Weights of a small transformer language model: RMSNorm before each block, a smear gate.
Each number is 500 + 25 x the weight over its row's rms, rounded and kept within 0 to 999. Layers, rows and columns count from 0. Numbers have three digits each. The size before them is the row's rms in percent of the matrix's.

# layer 4 MLP up, 768x192, rms 0.201, rows 192-383, columns 96-127
111:528488465485506554509517527452546480543551512510490460466500544516460511511504510505478519501478
095:540506539490526511532462536478510518505493519469484524510527489516553467468520522493461460479520
101:464471505492501503483448491530526485498486559532535488488493486521485482511468523506507489491493
101:482518506461555492457538549455496518500489505526510478522490509538509511535484463503499534494482
104:507469534512506564516511485540484520482471540463512525475452506497453503444498508514532480498536
117:528478483518527520507538504513490538491506535487496481511519510461535490499500512506464500446441
105:466499502492540511480521447541530474491505503486537481528474549478545476480516499508537545497481
092:491546482531551525492466502534506504517485480479555530497515521536502486495531494514458551492487
086:486491487525470494545515503504500510484515487530551499518493481507453485488490454507463462516506
114:514497526526516476504494528498452521542492493502526463529519535494486536466471433535488512537500
090:490463514491502552515464533544512491504513480479503502489502464494449526483474501531488517484504
114:530534482499519496478488504491506455505446495504551524484497473460522443513487474491510510495498
089:527477482501470482474495485498443492514476506490501522521522515534512484490463532505521494499556
088:521474495476537496508512525533529554513503497484504495498535493530503496499507510544493493517479
102:482513513536495485478516487497489474528473497514450467491501490483485481507479514532498491521510
093:471533546521485542491447509517525510505510512516574511488470523508488513528514454504483550503505
102:439493452510509477455500521507513462495497499494489461481524493534505487504488487482520463540531
094:501488515542498512533488471489533482488519500469486509498461517544503496487462515506519521471516
103:512470494535486583533470490473522535498495471480522478477497506508525514493481476495493488479564
069:475487469499486466523473465488476508484497493500495500526515448501500464465514483495446510500481
119:503467506507504492467483472473497509447498524483534509508507511545482507493467493483493481509460
102:478493484477516531555499527493515496566457496511528509512534471482538522452514502530492530504512
088:484511513513523535525517535489531534493492482468486513527453463485478484491476456520501521454492
104:458531494530526525527542562505510493462506538524537512477527499518523478458474505516463477484497
100:475499501517533503506511461493484506528490476483483482527482469510478513445518561480506468490487
090:503502481478471474516530505501516503494502473492474512455523504530527509479506471488468502521499
111:476478495518499494490471505469509462527495488464465470503517484536481471493532505511515504452529
107:478533479452512450560505523524510513535482533462494478499511492550513535487487450497507476496478
098:473506502568477482483482539499511510542501480488477529508439478453507516470481475459454536534486
109:495456515504527526505482494511506502460501543521504529476494516509496477533496500481493523443481
095:508526478525507462554503497520493509512530486480541527514459470541539494489511453515511461480520
099:464490506551511530495474502471498497519515515483474508493513495508514535486463503447498523503475
107:499526502557509526502466512493483468539485513515476487494504475522512483480496495507479447487521
115:467477522500486457505480443481495505491502521522532484490477509474511519499497496479534501446490
117:457535537483489507532481499466491486464487509508482459515491518527488487473527514508515545470549
121:500499537529506493459496462539495479498520472518515444513523476505570460495473536481488478493488
104:494511529529485554511522523495509503489504489509499490459466501533474539503513482517476488515486
104:506490524541514458498488489496488511499513511515496493534531500491499516511525515521512461463476
101:445497482513473487538465483503502477532460519493484488476510463542491541469501491506471522517477
056:473489506519475512482494539491501513448467519461525522486522545473509534463471493536521477479486
115:475504481500518455531512528499514528536493516495487488478512475486510525468456476484546508506517
091:496493511553479498510494494518505514486521488536479503468468468479500501513498437534474471513486
119:444521462505498507488521514516532508489544485489489502493501467524500489486521463474461461502478
094:513480528466553474496494527497476523542486501526534526492503498520464522501526481493510482444503
106:508531497517520549494453504534554487495530554530502482482479495481492506488506494456476522456505
095:485511567494493493483480497489520475499506463491515499475523511497529477468533452472438501543536
116:480546532533481501448490502485526535500472510509565501461515479517502531493499485482489495526517
087:517507485482521480514482533469506511498490505450493497503523508531453504492509481511521470514512
089:465530512482478534531536493523494497475531492465478471477507515458502495479512498502509477498522
116:466516481496516494466467489481499449507531506538511475485533499471436482501467498464470506470499
119:486520507494516547505499471508507500491520483474509469507493475468480464496480500465489522462534
096:551516452569490505511481526525503497512501491543518485480529507463494496476495482481557465504482
088:508502520494523505509487519503506490477473514467476517526508527506496499542517504534520467512520
108:533496525523507543525493519484502474527524517546521545496496490449531492439506479509455489493521
106:491447497456490508527512473500482523525509492516501481458533500497572515437505523495498467501520
100:507472499503516545496489493504558493527528503493465503445481533493483498473503480530516518509553
101:483510476480456503520515520477494487507466503524498537530497492488461539506563468543532419476483
109:501489462507485505451525506480476487515466497504530538524534532492510512485423521506493492475502
082:474465510495485492534472518455537518481518535538481520478489491515444534473519507455486477492498
094:486484495494474499509510467554495451509518517528491529513527513501492508478473469513518479472500
117:487476507486523494471527472556495512504542491519501532483482528504520498512474488519474471454503
072:460509513524474499496494527548518486492508485542461478532480512510477549491523518558511502496452
114:465447522490515555489497505461491504515541496512509489492509475512496508497446514517513518477501
088:522458523478501528493496486546494486545508524474485513525508447530479489474497467557510522480494
114:513531471519501490482468482518470474516512528497528518491534487474485478487473523498493551501506
108:507500480494507556453469512479520522531508515506481533451561459504490472519508487521505530469478
106:514489511512478456512528544496485465519497521507523508488513482526511465525510486488488436510520
107:528492457489495504526512516476487473558472527515514523512502569453487509522485522526511500539527
097:499474476511490511454503516485472510479472544468488500450510558541508482496515463451492469529510
106:500533455498494521489551482492493508513478497472533516492513586476548479477510471484497471486506
095:501471501500439504520483489493557542521535518468477491496492448432493539515492462469484478492489
114:488456495497513494447531491522495479521532495508489484522509450504481472484498472463509468480481
101:528544483526515489501466461530482530515534513484514477499516512469467503514517516524498502515489
095:533506495480518455519461504464509508526489479500509501528513507546469520512496446496531515464467
107:469500457453478504539501482484532473477492489509528479468476516504522517521487498509523461481530
121:517494449472507510531517509499477502483468498482509524491525523525502521477509501456479527486450
098:495511458499523495509498461511455511508513489527538455462515462493588550468495473491502460477496
064:500423511490473516493520527505459534519499522484484549542547531476485482527495514515470482533451
107:481459447473543524482465504464503519461513470504500548511508569516529501525510494473482533487546
130:514556535488510478467506535539474493508475517504439487515509526460497507492507484500474507519501
106:473503543468520519503481509501515491562474494513469449506513519526504486490494505533500534487558
011:472495471495460474480474488437523477520467512485502504492546513496518502529493457515506551517512
095:476488456495483523508477468554559499509513468507524507516491479512517527471519497497534528518503
090:492494512492472482511506511530528547504480488477495548527524453536527478521488490523465514485479
068:530515517496539501513499460468490501525477447497492497493517504474509525476516511535492523469498
083:497517494497462510476488505524470465528492466539491469431513478502513502455526536491468507531479
118:525483474517521518494489492530477494505500497508508472500505473523536506557511523542443494488506
101:471515488508504471476497482512511460545512536497511446516575488466567510510476475495506513484527
054:476496547488500472494462521497494522510509536507461518416490483510483501499540494499505488487506
102:478538486525513472520526475479506510505492547476499455503510517480504496493469494539497463465484
112:498520528490532503541531464530480513546542505459479519477477516494484475538524500508515510466510
115:478542432484512460517499535475494491506510477494517493478511520514486511482515469511473528495507
097:463488512515516501513524504475524477564492499512523463538509479461520530513488475471490505476490
104:453489519493479454543467520512491509535555510504507478476490472473507515472461520486491538489486
108:534467471497511467531542534493531463480521513467515490471542536472478509456517510464525505509507
105:519526478507510492435491494451554504500503455482474531457505530512504479515504515509474508513519
086:506502470530512522446496496469524483475519510493547487537474497502502510442504471531487518496483
108:497492423513490489531472506555524484519460463485504490567531478505475487511545481489512496506515
106:495530514469484507498491485469491487502514490474515471480486519500477498499505492491500518515476
115:477546512486509504511488535507469503487505477464480519501528529480464510503469484485499503449498
097:487503511508492523531516512482527478500529515494531511491480489528505510510459507465463547493493
095:526535434515520500507500493509525531513496451488535511505523489515532551530461479485507464500489
087:513503492499496526487537541518539483495516484504462505499495485482488580487493501531479490490496
105:526509505526493498455481507505523496544504505468533474520535486501505445492517496481487526480522
102:507503500488494482484466481481503513497530522505587505480534502503483536483563477554539478473547
103:509491471479478521519493491516493504508458537495559470513524468505554498484548506507484523496504
112:495484499493490509539489499469532465466511514456475515479493516496485518517490504502557525503470
133:509523486522493497532505484480546488496510472492518496489473497525489543492526488555501452502503
081:539496500525499496493500460492463472490511518497476536511491461439536518495494491486490528497509
102:503508484508521479539493515520497528524480471454484498536491509430514555499504501488508489523486
053:510478513526500487501484485505499482500515530520509523518472528507490516490523515509430581504470
096:490489498521526520518506493513464425508498512537534514496511491489524491456501479510508481550490
115:483497504463494457513447546488540521498460541522545458487479501508550475495473509483403503508511
107:513506484497534514540524495545470452517516580535525539484550493535482467526518505471485499487459
086:460479518479514496509523503511511539543508493491521451513527499496519480568541495535457498522495
102:449500532497444491500530512502495476481501466500490501507500525506483524487481498538486532500491
117:514500522486452508510492507543510515551564489507534464471553501491513458508489479455518510525512
113:475514482498492520505485486477480543511495510476514487496547510505503525493510489501495537499529
086:496458462528493551482498512539502545539476507470524493487498507486516491473496519468476537474478
100:488530509466531501526468483513509534527544464462483498502526501524487516501533509508536468482488
066:517467494482501491546515486492447458515488521539554562524513478512519486487516479523482528511486
099:470499448524513508545478480497493524485504472496498510498482507513464527477486517475478455472515
106:527489436503518509558500461483529526464478508463497489457507522491456527471527490506489515468486
114:504495477489500445485515490474458475522475483464491488495510512452502492484516464529500465475540
102:480500469559507527475471436514509529531521495506476520477547520473479535489532521477505528465498
106:489533475512482524486541496463476457477524551498507516503562508527523496467504516488519511467452
099:497501485512472501523466531503551496490512523524504519514516444510542514487501459489482472469519
081:523516495501461486493484528486527488494503527466472522469512470505522501513485524490494481512468
110:464477494531535483532479518497474492544563520497509487504535499491501514495467512487465508512470
101:519498498479504475522559484455483504516473476475489483538489509545521489481535516467469451508448
110:518466453548482490488470457510501492499520510500454490542491465485504489507485539540516507506512
105:515464448546521472556472492561482490524518475482503467517470553499508485531557490492528508529471
103:461465488508489525521493518460504496500490567485492536565513513550489514487482520536476485490447
110:495466474446514486487497459476558485491497508438546505462518514512498463470491485485545506528497
093:499533469448511523506489522528521455525457511472524521511519504527495498512517481494522522495514
106:521505485511544466534499522511433460500520480501485469533540513506457487495519510469520529447517
108:495475501474494483522540498525502493487498498474484502487509472547512478459504480494519511465516
096:495496488513529476479515477483519488541438544489482505540495469498485511491436470533449462519475
105:510497499493539499502524453510553451487517479496512517479520485534470508500498474511498543527463
100:517472542540556488497505492502493507484474501477553490458497504471526487529509513492464534547509
108:487467513502466512490486550501519469466495509460496553483497506499541526518436463523513533467488
114:499520524480496572485474485495507482557493453516512506512570518470486500480501470505495501488502
099:502498524517481532547511525565499471498486504498500502504516514465490492480520509500501500498548
107:457512492527541515520506466490503492490476476464492537512524529492496555489513513520502514469497
103:480555478494521506558513516482538504541523507504509501449518540510493510482461472511533527536515
116:527492475487522484533537467532583510543482504454482533486530465533499541509509491472538510497488
103:502480531499488520497483491480512495509518489497492492469495445491522492464546521509457496493550
105:466490518461464501520493533486498524495512511503512513494508494525502514517477468505513502463458
087:510473504466493521516521497451520514500511507459486499516552471524479486552497499465457500502541
076:507515519501519517495468491486504480467483522499500492544515511495505520484506548488499522488562
120:478516484535498487468465484503516517504489470523494482509449462512454509493524504499473557482489
114:520517493486547501464490550483525502503542517491513513532473475472463516508524517473479528472517
101:488469541488450489516503521498514516517511497565511548510497508522489568471464493496444481495545
081:480509508461510456533517475475556528530463525526456476507522506473467513509503510521483523508500
080:457487523523493532500496473472510466519502536491495539507481478469497485476508525481516496476486
100:447543510489506453465509471475518467481494507489505522524519472454507509475498519499508508487450
072:531497523510509499493495524474505507521524505522533537546486487522483534469535513482517549487490
092:510455492477541481480484485522472484494510506469475538534524453501515496468512482469515539492516
107:522515481470492509519494488494506470469522517476480498519523491520486504474462506500491494488530
081:557515469501515486526474483473500499546517542500541519502507497481485443500484488452498444512522
093:463436488469462516486464516488476470495489488458491544475512535507499538468528529534470520492455
106:476486512493520459534515514471509541501496533487492496483465461520506528496508530439497520502484
092:480522450476492493484526531524472511464523525489504497515511527492499510442515509547494501502463
110:525510558495514469533489481478481510554526500481480515495524526539491539482479522502482508494540
096:476498528511487472499495537506496504512532506552474522497548435467476502543540479497467528538547
100:488536529496532496476532525509479529528502565464507523520468491482444501525505491511517520499550
124:471505494525507504508481493495539495544496488534501493508470529475478431457513465509463508459505
108:529521469497488508520540510516525509474464474535472494540538529517524464509497505489517474516493
103:507520516487495507453507483507504462554494494554557468471490477513506534447543550510538493520543
083:500505447467528466551492505493473524438508488535482492481505487480498522491507530486462516428481
081:526518502530472504486523510513455518534485513520475478480446486513537525529500504517491497492486
099:491508463526520482493482478489536509511480457477438522460522506482509496503512503511519475498532
105:524473505485534521471500456477492465450516502489469511512492483456503491486558500528537466516519
092:540490491548451465506540494477488484486499480546506498506490513480484519500471525480500513488520
108:489501517525474499514490461504509510524465516491485475456513510507539483468494518543567561518525
120:473523496502514485439504535489507523503526516451522467457503488483522524545488490506487491477484
089:485506509489485516464538503498479535503489477487487485529514467489492530478480540506506503518491
085:516503467501515543498485539541467514495502507523546518498495541542452544466537497508500515460476
091:497566516507484489523521496514524546471495528512495480492514486500478525498523507539498501486511
108:498489531524541485481488521514543484467509506492529472470511547485488496432527487508501489510516
104:513559523500476489531544478490522501490506496480486469482541523516496504475481536522498496539476
103:485463495511561471479484515512522481499488505496525497483520572469516511528463488468456504523485
109:507515500489473528581467477547475553482515492476487483481503522494486510470547521471465492469536
080:478461551486502504506468462471467465495539515477484509501477463520544521492466512516524488494493
114:518478456516484481501475503494497491519512544487504523513517548490483536475511556509487556557448
084:507517510495524487486471494521484522524536493487516475486520491532490456517514483495509436531501
120:443467503492484533527547460480503485496491515454512521479503545534489502501518495502482508518488
082:489498526517477482517501460503493487517560464545508449467480489465484519460512474474474520524498
091:460511483514476468494499511520505525507500452466500542451478517470514522495508470459457508473506
109:484527542481487500471518461516504498533508505454487498500487485508514493494477530462508514501501
111:488483483468495528500428497486466522506513527504511497529564457513496502480481476529452536451482
066:444483454497530509504506548502521522494472493529506548496484529505493535514521529448534468499464